From a checkpoint of a small transformer trained on Wikipedia: a variant of SOAP for these matrices.
Each number is 500 + 40 x the weight over the matrix's rms, rounded and kept within 0 to 999. Layers, rows and columns count from 0. Numbers have three digits each.

# layer 2 MLP up, 512x128, rms 0.171, rows 210-264, columns 0-127
486514459495493546504474491527461527481523547536525512490462493498509590444513469466466469464518511553492446554488472514538452536511534550459513507497464470496543556480560517473458508499474481505498456487451528473515550518497472527498518537461545537504482541528472529430492473540490489586470467517470506468472503465514480525516481512424523519491533452486445516549502532502564458479479
545451538431527543545566463466616474467439480486511504507559457491505511474542390463503504539519433492508534497579531470533452469503497487523469499533462462527499498486454491517580464538557502492451495442539522502520485527474499462432470512436508469537520530427535502450529470493420457398433446472475476404507486473491550541472467491514437472464542461508530477552517525479508464508483
503533473485565490420528563537499491468605566462453411512517484510500492559512497492479482487533510468525526470520544465477470512501518560482466502436469471498501491487537462540470506570496493438534493491483477519478519495532533508463502563466519480518526570531497473525550536432520428528486446561505539408500545415536519457531461525595438494486553481480519485477480466500488490447497
556562467530498551497465508468557489518422531456556517504438413518480510489495543447542487519472538499505542443474498501525543549552505544467496437394455477496583528603535458542527555515504491469487454455471467507508506605512553439483507512482543555518513512510524493530509473462568534327618527566528517517554435462502530527497468527490545446562456501537486503512532456541505553528450
422521489502466544472493469509547493503497512470420466448469491479479421481484499498589514513496485511601476533574589495469555528520496461510512504459478494560536450520478501496514498484534418525471537539495452557520480464523600482495463490569515455561485497520493505559548549513452557582495511536532484483486528472488435557541486448553492494492522505446505512472500530508486510546519
555470523435603501528476584508540543526541477530587497422502473468508490446527384468496535520532449420461564536493499537503442510491527548493514496529524430534488484492503533504429480476426483519482522516537534496538564459476502498440440538447478524460514495535541499463450494495507520471503565520484474453510555526523522463464521444489540488491506557553495438573516505643508491473435
503509529472504533425462503477472506514519504450404499364507477480515590520507486486521498481457530568553515501527458522520592564564503461510439496526474535542589415502485507543454524529492543534470505512574471508518405545488472449394494512504528515517504513480507523404545518514419504397544545461523537447470548531533480480546558424538491480432522487487444526570474476563476548468490
475472468529547425468493496499489547514533476555460518492444528531541467472574546523496545567475499569472512440531505474551581416539555516497528523486405553433511519520451444547465485572524492550450467471484482509456520470562502532448482477468468467507545475499483552503480469552443505438496457450477535493508506545520468460481454465522491493528466556470504453550542519484511463574451
496456561472418568574543513544433508496536498544558498467578519501513498497538469532585471504458560514480534594458527462462415435524447544461410514532511523469477547483495555546529494519577472518450522440426503538529534492439535467506527592506598529513458532478429480487534518542420546430497470481465515442437433511525423483486573478502523565479509516428499548497464477489459497522553
451443524453489462465513443500475518514504553480561474483525538493514488511482482498542440483441456550550582525535460495472513429478586497552529522572563457534498528528509537452443498519510480500494448589440530452469488505502443481481501544497542533597470524488543471556518469487522488475516453502548510534440500455592485486480654444510463462465500532534410427517451516514499491558502
488519491488479567551458615481521539565592486485500568506479480549556504451537578546510509471511458433457485502453484492438512571465474508478511583531405488526461492456480523430573475453549458469542532494526498541497498461488507597509466518543530461526436537538517457542526493483485547470522491481520452468547507503531426508517533493606498470541476539481576436487442480480530523537396
526578517487556503429415540443511522458516436499497489453424461430536537501483472475500461480527448444488421570499475527557465550530512536508568415504445457543441481481504576472547488492331494540533441545448518416429497540551555475578464451492532542535465512476457453463559533502575509523553571502461464578453558567498519493519597526460412466494462497506537465519513499474501535507544
498512438524532530481534526602516474521434470560451480450527512477463499517541473537488487484495483507491430535469405568596486502552560413471455470558531450578442529524534523507466491425521500391520477552526467518542465465461521542505518446454471427477447506476480501524506503436547581459464449493525536483460601504498499491420511429497450541489545552565358531470450471444506464543524
563515481460422500529498473477556511496514550561522458515477519462510541477520537473567510533510489471478485484513509516548572451503445434527481556526520469543499525470510407508478494490465511497437476489531428562558475454491486500492495531485447498496516481486530465559541502470455532439510508449516506580477507481484523558431479495542523386433528501508465447471484520460503416570518
464501462492483534559478559496511513529495534474494585472478483474510563509558518500523516486457530487470587515517501436538508514458585492537495456529476511521500543479554505472528543532459447476436468488476447522592521473477461454539557476464491453473474515433569535604405486476457484470447570506452495465481462546404564557448506492445494511534535516506489542581508418420512519446445
453490497461512478545514607452429543447460434556464425457532558435462519464538475578545469532519475566483481496515571542492602520491495491467505551499491465459467414524466499436527563468518490500555577516522381494460494530479488499517467526421466592508510543577477538509531515517536520463525534552532492550439523488432566483480484503559576480400534507499478475457517471589508491496542
474493519434497441529519541504510566507457525493512520466571536542501454539486460539421421450430489490552497493534478469479505570481427451533429524549481468461500520441492516569423437471474488392494589608535487479521514536423501502567534442497503500571496502488549511568522428470415508442526447505546545473475520440504541521504476452536511498494484496470418540509516438518515487623492
516481413515524522424562496487481500541481487499479547493486540562507491489525481477435472479516523507500477497519476507481498518508550556525500549502463526478492441500484487541533453459498525503464514528540480483517457455532487518524524522455472509514545427463532509538442501484488480507459536548490556494513545533401476470479462527516424488527435527467497453488524556528502515467463
515455535349565456524504554530459477553461496468507504476498558513474444505625413455497416496486442492544550498525536561485433475482511568513523512475528460517625511455496466499464518540557480533546526459446566501533515495536523563558497519420512546481536504450505531537470483489497551483525548504505544448419427389476417590461524504526549504516469529450498549623483503562507546513472
535495507515558534512452436544474538485517431473473533496430533485495561442484499463500532525514560502528514486514461457541475484456460446532531534459544493462412504500594466510452488507526477515518506493496497527488467448537529500519537465516502482547490528524490456498475552440491531465522468444453445410525513511487491436596491492482460508484524555485425478450500534516491552521420
480472506438518521564551482554514563481471477489500431422573579420537462447471439430458577538432429477436451476482484508458548483494492509585519482464535513577495482475547557506557537483461477509567378466549540446489528525481511470455438464527535491527534525433511557485505486386511541496481566513497421514493441569491434494497430489538499490472516551503498478560480459471576548509465
456531537499437567486516490529489505417437560427518545615561509466473521479566494569460484470554464595640420450463525509450517505527440509557499499462517515543490404483547520493410537516510522478500519486424523551550454442483509463496489519530488464545494426479477507561479441496457493539604552471597540516435452508466556450471561529545565482466433443447508485439516414464543540506532
478402484421445495508541520467563499459437527505513422498541531546497468514514518485550481506474457482528530499537466525522471568501507469523536474502511466459504526505515496482443423505508511573494516494482550545526451486523501451509483489425509449475518483442501510564513497550505513458417591476490570557458481548493597445536603561474592495507450513501474537529542508462573573510532
434535465497439542506476421489483489501511511496520531455552452500463537546540577474470451543519435469481514527469531449578572550498493571560467574531447511477524478371509496529464549497551480485522511451464466508476547442459515494442526455500538513523457519528539557473490561560496462458523488530410434531513511482465535488503498484504496511511501537491547507532458533467486498407453
483518478484492529522506456547443526479531469510518500504526551541519474474531496566530515496497491433469446492507474534548544467505520532426551551508481554514527514503507504501480521522511473525449484525414491465515514456483486474474475524526534493534497519498489506512510519487469498544494540509532548457490555518555487495500494448482487478493479587484511491546497380460475514502524
502486541478473464485473427528425524468517495444469473497529528524417437543503505516499502484521556485420493422462563409541518558586536489407522566552482583555568582468481485518438451555549516505486490429435479529501444536503622455557506504465586530537545499449487413508546514534549439487541404562458474502477482508506483513453541446498412433522551487556570479497476517462542540463452
519457493514530550470496453499472567492426462495447526456462467470465487517538422498480536527488532539476536506543551505545507543463448490495512519461423525523525452490484520526581488512473494529478500547526564511551455523484466424560544505529506566528454465523494439504481521483468528486504526531468512539536440445520464520563394496506451576471484505520547547533490462496477519525539
438487445512492511533497487477504536440484561486491501489546457442509537513505470497586499552477456524537490518440562493461477496533515504527494496513521481435466523490550499489479479507494497501527450468529524494498486429518542473539529454514519501523467476528486500543490457560457512532489491473508454568501527496526456503490465523513496515486490442453496508482529547431521461560546
547533457459510486493477544511561483482482497542512592533440474452491507477485487463557520437525552528530539482531530472458574504454492485477505461504445498451433509540518559531487451517507515491500506481446502469526504493435507536540488549429443476538506481543550497528524499439501473465507487544486503510465463534490543422525477547495486486532515486488487512520501510526533518452481
495444454509553477499494521513492505485572558457508479473561509497518496510509503454418538538448563522539510557558552510524567564443504519511480486455454525499508491554503531490531505538450478514498516477473502493569474483509437515498496511462538542588519519507493540455422471542505537517523454517537534466488469527491491482538492496512513501455469451474514492452496524520413425509490
427538493535542583530506520552530485474409550497513553450468524437558457445570502495558480599469435485437434507609503527493509510443526434515533482548497501491585534467503435513469449435427448493463475486533457474399449579452508428429467581507449601532525532563540490492525432562360499485495462513517546479493532496533434504549593479588535546462532483383481521516457487569378509522509
473519438471435559539457508489566553550536510488532478454527527465522519488495551497528468530464507524483447473460421504483498532467536490601526505568596492474505540541511418440524568472432518506453502545582507524495406551382442556446580510569480549518506559443469551483497474536415457496552484483523512522472444512459583534519461494443473516501547470567426480526518473513527489447475
598490461462421466537425520567559495426492459540587446502529584523437512497563425494458486513450516468457479478504509387478564586546518486508513512525512539517485534452473518460487569540488506489482554561550519447451445512424488466481490525500536542502425567506521487432601512456492529569542555503516564517471462515468490563550421551540506479548456479489549459494448469511500511475411
494488469418453489493500504515460532558583501523505420529493510499498613457481517450504547510520487531409551533528495478457517489516470508505516547470518517533564543555526509487483588542484525474465518516486424518537471456502547506476467495465449526514519513473538480509451564436554447556458542482466518544523446438488490457469445477519473504595537455536456424478477473451455544478463
394524508471529533519463499510588508545512437563562440475489498491542591517449506406607396556551583426483475583495510485510566509419507477493519496513489439455438582520608538533530464473517620449552559458486509509485418471459484506522569528525564557555534497502513474558510453460539495417443478544503533564555400487529495555527397514448491477503398527412390543497505480511521468477520
568547500393505480573494546423522453488518484544491499495523488538462424595462447460550531480479502496454491480490551530463530457537462505462445511459553475511518569499557440511505483472415496430455566477546534481491573486501500456472538481507475541515504486495532572536511534474583615519512572531539505562499472477517505442498497501506493475513541501501487466544543506478476516449505
535512522487486570493569514528471504447498561463514500525541462503519499459505515470520454510452512468474471493538514509449546492551531586498541483441519463521494491558535524498537497554507452482489447515571456531499441435451536519478521452488534448506469531511516497575510526463458482486494475498460547489467518469519496541469506500560523469433469581477457429460469447412499506510531
462521401511521492526440439532574547572518497458490542501514484482441463471516442492554507468504415525466529471533490519445485523500514574556494463472493463519521502465500441524488505491477443483504528532522519516532513506479489490483478488503423531417513554457506462450497475501539597477509529509497571493567467463540449511477462504539410524554490403470480509540485466544530542498512
529492457498527428494524541534558525532462525487497468491521501495461471558536412496429492524507495523513574457423444521466460587526459470453560548565472558516473556580461507526517479492490510429436527533497601488469417526503530507521586537489523564481588477502483497431439512493500485504583457466507535530413455511554490555493467478487515516534571501528522432434544518547391459463440
516501457496485530464497483519462470533488569456532490437500440478530452573488470485529549454479493533498577530459427480523541552531488469523498504468579501493478457452520480429452509515539471521442469538525532536532451509522471498482587469529528527514444490533506514484491440553533517483438538426523501513517505511515480543497492464513470512498492499500450488534524525421495481503548
551557492474490599524471482473588411505445515513512499467419564508552476545473527461560470477518470524464406520556607485511480498478462538524500524518568451494567491513485486473489551529534523439530467447512591468532537427525605477515471489496550544460589526449499508486503500486466524452563538482572482548468520549546469523428492528385580429566503566430551498458543502408433537474513
541508495466534554534425526471452488437551454452516548530598491507474503513460451461522501483522464515492581526488523540451477519478606508521517465427491463459462516512558531510532495511546495488530531482467434511571475485460503571508486478480512458460494503508523523510507514493479504493547467506454553479511488509435482521516492510516467515553541474527524526500435441505527527472419
478499486509537519574520476543572560444585538478480487431519440471476524495510496527465492528554478504517555504494556521506493491527534445496484460459442485497484480546436447550510497553505513512452517475467448545464511534465539479479495519452502513506429506504550501511477552490530444479482496550490577500453444441540539493554545406522532469470522473526541511518548399513480489461518
547505306481529505430448588534575519579482499467455490403484562442499510402533487466632416491481511526483461535507428495499469534492491532423488486498518494469538625531528508601576505446535508419484405569510418407492456486527501583462522556436514474523502534436571440430511421519494522583556593519481473511497453590586553511460446428415485521502496510531486420386510510486469457543526
543473504497517520437556494542476546503513481461485459513472409438557521524556446551467421466514571485520542518524535484487494544451530554408533456475465465512490496499491503522545483504415465430527556501491526532544509508505548485567483517486462476469573528539514551459495537491525503445531455457459458519489523441547429507451500502457520528494476418486529479509477435489459491493499
474556542473410557486487518472477504475387495463526486386512511567492464472486491477535504517468455450530525578517495499555528449548598466527488458479493530405452419474454471546476505525455439562509545562448498534494522443532558497589480477504521506620554538471494500513471483544498553378461539478527475575540584501432535461576487498443608503534441539532525545521518465452467505392394
487461432574463465507472452553502510457468535481506512505523506458533498502543497479530491463492460532567527470542473511444528485457447428544528469470495480461496497495536468549484462537515504472466416538467500530472503504568491455428517535521426478479489486469508464442481528451513505459520534492542603476496442502507516461471526490545504504494491521483520530485470452465509543580507
519446523494520534457448448541497553554460508516535538476505434443494469509459461541578481491513516472413509468492495428526466526521453520466524507577537495502499471497538417527452487523453467543462424506528541559509491502434471476417513460550454533468475513507385531492456479498478612549494506430511512532429473493565561532480516477493499499508459510435481468424534528491483494558430
517432516521522554511542539507484533463494484490529550587530495433539496521511475519474522444584418500504492483451505445545524485489445387570461598550563540482536519505491518549466458539542493514479415509475482465527477460448489513445462530529531553580491509499506489513475487530533511529524507506530522548387429470480494522461545501526493467499519471404455525508447458575573525457512
513448526526539470556444494468485489566472530498553480495523479500498477524457487504561514498463435523515502509476450450498489510470536540501574514472538507462454496470557480440435562539518508557545479497500451559513494508501450481469511553485540536514446504516507446545452489486525482542487506470447494500431474520580474536471492510543442487572450515418491473527522535541503504473530
494540477540480450485490559519448484475503513535562515476535533454524522490512507563522467511496506533557481493504465454442506432476554490439530489487448523520569462477546522510517508533489479541534450513444439512451549464492490512489515565509492467575466464504528475455585508493464484475523506515510508468416383518485503501480577504529519467520540525498547504446524450489533552508491
496553486525528505528544448615594537503423449486513546537540512517505545492494514508515473559475530460551508507509479525524506519511491513455513460515437551480490592506539452534464526423466496517496555529557465591550491455522474477556537528548500446499575530535502418478491408504422553500563504540461509444504538559477494510529513557495488527469534490445518456492521486549499537459480
565503439481480463570525476499498580465546500473545470377491498522520438487540450492549452518480531489516550531408481501513564555482445496457527530449508494478481497518488427582487525491526567467494540534506494494525550524434474415574506520467471495483484475523535524471538495523456545451482521545480490600576528512530522458426477483461508502461479471506515440478534466555462445469451
599450371429482430522387591548522511496500517506525526421522442488462512533523508455526425501445475495493595597419477458489513467495432502487522537513475544546515505518514552510550520509541491478517471527496457426526565512552485518417596472478499464526478477445579485482454453533519423448534559520514397459527412589486599567527493469510485473562563498483523461415469543500457517559550
478465523486501515531529536431465509523507547532558489440498450469473510473474462524535519510441502490476531439511518507483543478513455522515546486459488448514571514530563505456547555593507515453490446454500482441522437532595509499505478469531477540441465498473521522497510486477477499543508499533479519560548509548470490551472525519545497478505514502551540449508502437480508572452467
# layer 2 MLP down (transposed), 512x128, rms 0.119, rows 210-263, columns 0-127
403519486497515532519431534505463534583495516580471447498470470535521503498437452466495505524460486521440526461517547548515586476529509394555492475504529463543522509489507526460431522493533456480453512514546504498557461543484518512461474447496495479491455515500452473525535555457480552554547512500600487459482486458512599519478546557492582487536519509481544490594534500460471472505450
487482498524522497423470554419424429555514425491552525443543547494537430578455492441473482512507490451486476496436469524462495468526489536496474431434542456528461504444514545450487494498526553522541537507493493487523455523524502520485503489486491517440506549510480498482481515504487518491545545473462503520490531424499518487483482487499499517420460443424478525488529429532511590430426
452438460443500513602514491541521429525459591523520505546497574583496559476549508551456506451444499473505474535505427533581503505468499495508509528499512485508533472471484508464502527461477484492514422517515451444528552532442574436538481450508466569467483495523496496475512463530550525486481460517487454475507434513512556492487565529501540499524490507490478499513575500555476563456447
483473448504518496515494476542563473500485552527524544541561526544478499528542532617425510484478508535441460473514515512559530457439546538507520449492499550538475538532474476485455481532533529536483471523510531549453481468440451483457428519521499504520489511486585467489514448463526506426439428505525456497519505449518492545500532577511466440518447526399506449558517471486413522558554
461517486439501430497446464541527533498588502480549536473525565476463555499444561466440528496471441504484522545475496477462425409467508486468389526510480529483453476497499519489491503518466516482569441551461453455455531533471472489562458524454526517405503571478545507417498502446534477495432472489533491450508487422456503453485441562431532529557459430458540504494532454523467511495571
496465490416496590483535526555566495508553527457487506487496402518464478509488462524535461520487472484550483514520483475527504514482425490428486504459539446520525506500523500493510535501537483505517496470469536507503458474455472564437504468465521546524513450569495521484517541500496433467526469500508506513493485432453481462543505518457487429520493524531512549484420439461514535482489
491512490409489522450477475495439488529495414478511523452480571465508466539535515419531579419488465453462530492514457501487427506526574482543454541393551501402444519498554508499499458604545589546557465536567478473504496518471478526509525489480488569518519525452507513372451497568505449483570535476558509549540505486468400468620482449535541513501444424505473554422440486498527580545515
529487553474473477461514511444495519496527458536502458518504447489528552504549513487509550521498555488536548463499530461524541526510534470469477478494499525503538462478527490499494495529503455441529553498556455480477497482535483510551567469519507444478492498480512508495554506522517546487510462529476479485523455523524487558501470483475400506537448530511472539520458466492558537458523
527484552616466504448485479588517425510464469560498534493490475540444444565460532437444617501503478477450441444476464485449476442585513502479497479498538495517506550562513468566481541457469459470517450516482519538541557523507470491505500464504459563522498428582516539537454516541504462595509481473477514495508486453503560465525480473358488515500468475568459522523465516514432437463489
482441521514476539509488545471549530491529496517543512496476479585483458419488484530518477445549464428503440547469455452444538480490478520530439589504429504436460461498560493519466511538466485552538538504560483529486453464491497524577457572500453472468446542503502508473467513559511429565467489429476491497459489509485507461472531492455468518473481535452523547439572476509508506519457
432498532485428439521449471563513516490572529435504466534478498425467460454470488529498456503494541455507517424467443515503385496535524485513459412407523482508513443520508481464499488530564489516472496475477511535449575496512462502521453539477477511536490483570507484487540508542476501439501528522520545513547508564494497496453469500483434486452465555481529508482460438495516519485515
503448511473508527572522437504460480511491491549552479553556442540434509519588518550520509515481574551466456489477397471466516473474477460433452479486503505459447524508515512446426499493479512434498504419491446576552516470493502563523522487486462547475417521597495504480486505474480506523571464469529525476542476522501424511489571500536504454415488583454458559500515514499509482496521
517506522569543482553494543526438494463502499530483485404483508448512459471489480502494452477487501517529454580501527499475417494487504387538497483505552493550439448509465489480511538552525503492530496441505493513489504448447521491539481519439476483454474486504428448543523522498507463515476431533531534497482487512442508471493471493449468548435468496473414559567510459498467498542508
464491460532550475533520450501471440447537503464527527532512510503496500560441516417456533532450445471547513466459428486538505521448538523520484516450556525427519454439495485506518539431464540526516445528512522484451506524486472496487548431510480470506543483484492489431484560640507471485524561506530498572580524456482476466487480475463517542504419532492513503458436507534426460532578
523552503584477445502466570532529480556450499514481462434501470469511553451448562424487442522590561535518431461501560429500520361422527475464470463502529515425483550556444515468469479488390463531447562609512482437519496538524518417494554482519487439506436519449565443531534474478490451555486486452451539529496435491517571485493452445476421514467559505497553493488525534522366531495506
459467464496488583440489532503497433481600457430556563486433552530492455513511516487507480515556489460420439496583411502488529462487500621434507516582553523500507543481491462592565550516480558513442520435490529597548577492489450517472477457508457471476526461538574469423506548505491497513506505523487424479494483456471488521482423521404472501476568526531442477475492502532494468569526
458444556568532486551461482528556495463425495516511514471426484522493505398541509436521520498471474446485472579419541487442511530495515533471515471508477474509520499455560450461497531484502481575527560435503421493491516508500474501500522504527480518514504479516512489545472515520506525586417457546429434491529532485464501510560469517533461464515519570466456640538472542519506515478519
509437570526530434485509554407474545513481480544474460448489455499511481492463518460489540527464492422458555537499550440594522518468450408506552485511461576517536543506526484519453515478528466530442497449520462513476497494493514493414456539503533471519471502457530491479426546500428461527490483454483503478442465474469468482541495506497538443580488541468447546506435492526490520506457
510516451454502560471500396546436476480444439491450481526458542562505553449536541437513448567513503495503526482501431528529440512462459612483484578523556428447573469414509497469465327437484551494466506508590516492479430482511509555528488519552471417462476417502477429583437529462385527514496510415528519418456504559354388460503492477533382534395465531518530527469503611503456571440493
490490483526438476552537516533521454408480429493517406463435445530491446516553451488561447477464473457451504595527503573466494434524463483453504506538490529507526502526481507518402597466518502547517567517440567531482509575436489451462506536497450593458592469515503542525463476446521474558523430584572504505489430527477493534411554537462476499551525464505576525460513538428473496453528
472510475477438490527432420461500497484466483474492488532432527552531521559602413428498499527484517522512502535507490496494538524515469449468476422508518523506495496448505486506510463494564470480467476513453454505515471493488544490559516470541527404564504501524537431509462487488543504490483528540495556538498473491527562510596523523472424488507524545388474512498482495500552497527500
533522536532487500521477559527488514530426591485557520480467436458483504576490489458472495474518613477526494486533477479447530569480460573474468492524405521581470460525545515496414488442530526545509514505526426494467504500550459429468447528488552472483539498450497541526453398547397539580512438492501506495481498479558585542502558499478477521531471543496503464482574448545547474535489
454511525515489503453471482469508554485607451462470541506547481455500484465490494531407564497536480501471520470531506462528474578479441471493484518451428489484540495440472583541522499571526449404454460502451522483494485509447446545477546548519402453462449548448520509577456496472534491503453468476488491490559511462508484517487482461448478483510512516538571538533520522499495470538543
507541487498540428493476539515499499462444516537489528433396398466552547530516509484495479496537522481574422473535564474475525525477453531499452516503441532417536478502497521417497425493455475477546472484512469507532481532451487482543441497456458493529502462510500450523448480481450480538472455509421452509445468561505472485481448431519441510459475521497512558470571560557473476518426
549508500477452462501469468520468506506511483482499476468499505532502493459526510509479460487496521473473463534508472490530501511471489494461495512472518500461546517498473468514496480503490497494469512483430495502487501473474488457498488514507463493520515586518515495578508477463484507480474565524511491461477519470493536490525459467480455486472532537469505543487497441502527530475486
526430464495521513451486530503452500411511441450540500466544436488493498499617494475480473454549458484410416471523475505488503490463432599458521558501551518548575504483495498477469448394384442438502457445498558472517477569490510509555604447518459560503489514521470470483421485421480461397503483476487558456469525485533470543509491521497391474482528506506499492540568520453485540512496
542566505469417480506482533443461492511600504475530522496505564522455572569507482480407496483560460520516477488445445518485460461503554497459446508477478575463474566509558481456526436471537506496508484443482451472430578489463552469485380470538516514454461579425436530525553452530487531439462493443578481454469514486478536546450508518559520510492547488496479511558566546548522483472459
479522551475527498407428497607568501471528463464489463466556497522477493488413577466501494495540476478484498473494476482475454432490369541522522526542526517507439486537531512512435500492458564500424475536524526428548528486497446506498568460536521492499467448504525403508478441456470573474495530465526470495522476559470506473457521514486540548442501500510478473457504488483489484531485
473515563478537494493463539508502535512521477533509431470478500522476486519447447518491517519431456473517487498497504524495481454510462443480483443511506514488502454502512496511460580514471478539556433480497504546539515488458473487470470527546474457451503475513558502514493554429491545486594498493491486494542453426502512471518497462531572535517495463515521507488536551489417415520450
474555516486484450506463547514505520484465461485484434455392433536538446465439510496537489539484514464452522468490492534511522492521466501499495471421482522536510562505521507566507534450530555493494486494490437435477414537460506489551468488496461462478521511508477432450523499451491494462533572553517522540432560437515492495470460472444555504535496536493508524515464509471467532538513
402487568459504514469501494470514478565500449522557505509563598454502519469413521494403479511506467429517517501456496504483417518422473529488524466493535631477467506497509435460506471444546573566537504557495485446494484570474437485424478570515615486424489553505591443442511503536496445471465435544523557423527483481434464467581477465484501540503569460427426497451476571526416516510461
587567482495575529500560455505499585525501465471423464517520556447511550526494452493483584462451493415495496483507541512463531541566515503506496423577512462494524483521509554542476458471466499490493464563525490535521520538482494415554450522597515462512491471459506449498505520495516493527414556460568431470489509470552486495494526509550435436530496488521559539469450525502551469525486
605572481489552447520590437467459482427485438521433439471467523488494484531543600540547502491473464500470538414498511513498550479510510499461473526424447378509474471576512572523530571459442495428492552598377420553415557460503472461545509517556479536425496522552549474585477472428495551512498478519487506421432528524412500498447421505490460490381531526488508476513587494398516538545505
482471519534490554478539520525505483505476452549490505450478528499425446479472502504504471472428534540524500557513527476523398486532511527441513511525546541486506542486491495470441458478551503475518520493554514448500476470496582449469510533390531483464474524501514498505581492539504514533523444513532519575451454548461510558508515535486494484528525464456425521479488568507442471456460
423576523520496516521518506603511577577494464598453400402408518567419516519509512516547467464473560416490542511591469566552371472541586519441461474451445562546435535549391489429473491503536523535497483509471579484491518518598438543508544405468531432497573513485557527439409499404477535494542440513508446526529519492444464484433405472460454572519531519556511476456467510542491456520462
572453557515539545552462543473564547447480499535451552504467538486500524549535567528442553497455537499480449465472572522525491514511534543517437456436470547551428430437549480508517571481521464553508467550530543456488516564485504497473528402534510448516459487433480546565543412480512495524496441544507533457525494455486517451537497495516415448463537387451494452524466388485573445470489
544459464484454526488506509455509482494447495478440484519508477471505511508606476486469483487483563472484483560538452478510518530520478494498542532474525489452524493541503452516548491483509497481499494478454469507503441409503507497501484524525497479478489550517469494607507489445425472508509505513443511482461484523474511512489487498506453465494477533475466501476462449495519560512477
485484513492499435496550484503445486467442502485486485438515509511474411574463558504449498489485503446538562449572520489491554494454463485466430467477517483529505575561443438510409536485501564497439533534542500534497473525508480455545549506565524498465471426518536455611591539433469468537461484517498395426414490540424473478552559511429546557525456497518588579519477534552477484503508
480477426490519524529482509467510574478462480494553636462455496534423469515495435497503538561467410529466474468518490587480410448558613476577496458535550496585599503551595484517564460566493445474505455443559484491485496491393534462495407511466471430452444436490464467499572501492566441480477449522441392465504455512504477558473506561543472419497564453530536434439524508494589524465492
495481470493521477506447532500545530488533447539475492532549464554474509478422553441457474465504537515493570501559512483475425482531409459507455498512447529474468498477497523504402487528546529526512541546453414530454492496458472516514460454474471489477485444460489486564494485464459524514442533498534451466469486464476546424471502476514539480472437504478456507501563495539513449447429
528526543484533545425526534542453571515541491569495512433500473396466515518545510505422446464456527476505513545540558446509531513523519457496501393535507452520428525462544545554494517458564461581486518438485539449483472597464520527473466514531417456492488479487507462585535469534484480579494522452553447522551539495497511547494483518441444462472546448457519526527476482483500489539531
496570522577519471456456501554468526499506465555576430472468568470425541508513538486473497520535487487470478504516555474563485412450523407558475437554458525538492516518493465536448557480501487555477494538501438511465509537471511470508506539481534488489484460489535466535532456459472498518517545477527506479467478410440554491492450525471531486515545495466500467496488487482510444476526
433481558477444530409462507492466466563507555519548568528499469481478475445451528475469467531539409476502571526461483457520488484530475434487476498507496515530470510474555497511496605490487490464519398493433524514479426536506509585594534438512521520454422520458488527478487529506529560567455425431519498483434482499456459479519501531460445472545452492541447525412469527484515557558504
485590417517617427451550498458469476499540495521489516463441515496507544431516422493450505459480518406528500599547538421554481445585481478400549546521538514581548559510546530532508548471485487553458479566482490563508468431584541411524456554511455475441448532556497506513485464506486498446570562431556454558479448455531454507537394469471361459435492495455580449463533524499606432530435
506500450555474542405476495503377454526428531500467471562541460513505532513481405517477504556462502471445450484496422475596458485472516532429487542543494494623532452441484483573522369414437456574542448432497467539475504489458469447484530516561525423514452518523442444416587529535403573539530485455496507518519555500567485637491460404584491500539565478457461483493539515541534528529538
409467464531591504509467420479502455433457491427460457483462548504507479486531429525537539549549458429553444485582515460527461487490512481512513478508468586426521516555408455499386497443528430489556471415473458401581564430609506397573480479510450517509546523513467431522496506549514473532529489426501386482507565554523523495510518533549476433492529502551428450563530452524480498460421
501518469478467486498474550406431501563587567539545503508595537544453473607539476546477565488568565569543509470463532497555564533459426445523492436534484595522510439548586416438394530434467539590505569517479505538575417512528501535440442511423541499386476504444440600495495434597497458491467453449503482471537550490528577460512412525436382439501561445586522461466515504545458435479435
560482546497553489489485553464457496521427481515488445581521503513526564477492471554500401543469491444436451512549338518430519489569444455456471525475523425517477535516509481468542539459424472441481478466503418511475498501609506509501494503468443480449482537543463544511388501498463502469554505454489437459454489489584503473460471522471570371465450525478466442412524538512471540403487
491529573475463547506547509492496556510516513517456522570547519507536492471461433473498453447407582496477518507500488532488484518606502571497582450483520460488475499501397540479493531501470500465532472465511555517501514516556489497521449556495573486487540521489491505547415519506494492546452489424449407483472468449532530546502494457505521521473464471510466496532555449555482436503567
532463461532494521512501439459516514481557486535463465451394485538459515526482517418477551493477478504564523519514525599516439459592538452583493523510387504457455512480501513418451544467475522516472496508476472470461494500398511510469459511561519499438501527537484527558438491459444501532481504468537480484516380467491541444531515546507438448491548503573493555510511488457424471473530
446432492547484522506512521446462617483547500506550437500420500525461475491447466484469556519533480482475521381480532517500472463505563455501479520429471454478472494476517474461462500548498567518510536461509503506497554537489526486497514480383478507464484473448496573388454521536456508570485513420488456508541509457438478445487507495457537557550435378533501522509480509533485437503470
442507499523507464507466529542451492519460488438474500513464478473582547503522443484412518498451512457518541465439460489481445530483494529500481536480556477477511554512512502483476394556551509551547545521589498586510521482484456506422510473529490416494445466566536554420494533459585505523481481627513477540505471444516503478545547451498457554463513458519458492471439514496588490514488
585538499470526509444497484556471489530449539522495504525445545463482485519461503490481459541444451494527566490474464506533472434468492464522533499507506466579474520498493499505448494519473473509504500474489461524509529529483501546498543494588508540517516506514484555450497516481494496489466473490494467533511519522470451454486447463433533594529455464557542477468473419476480431535503
540513478460518463495529527508419463500560452428492604461419456417525400475523396507494427520529582467545448487479474494545482469505486511495499436499479467591501519528507591453455462434486468417547521430451484548513502463554617481443535598523438607467413551459492524461470469439432502557539529411432468570503497503581486497556465493492407476487565482387484534452436498491562566508537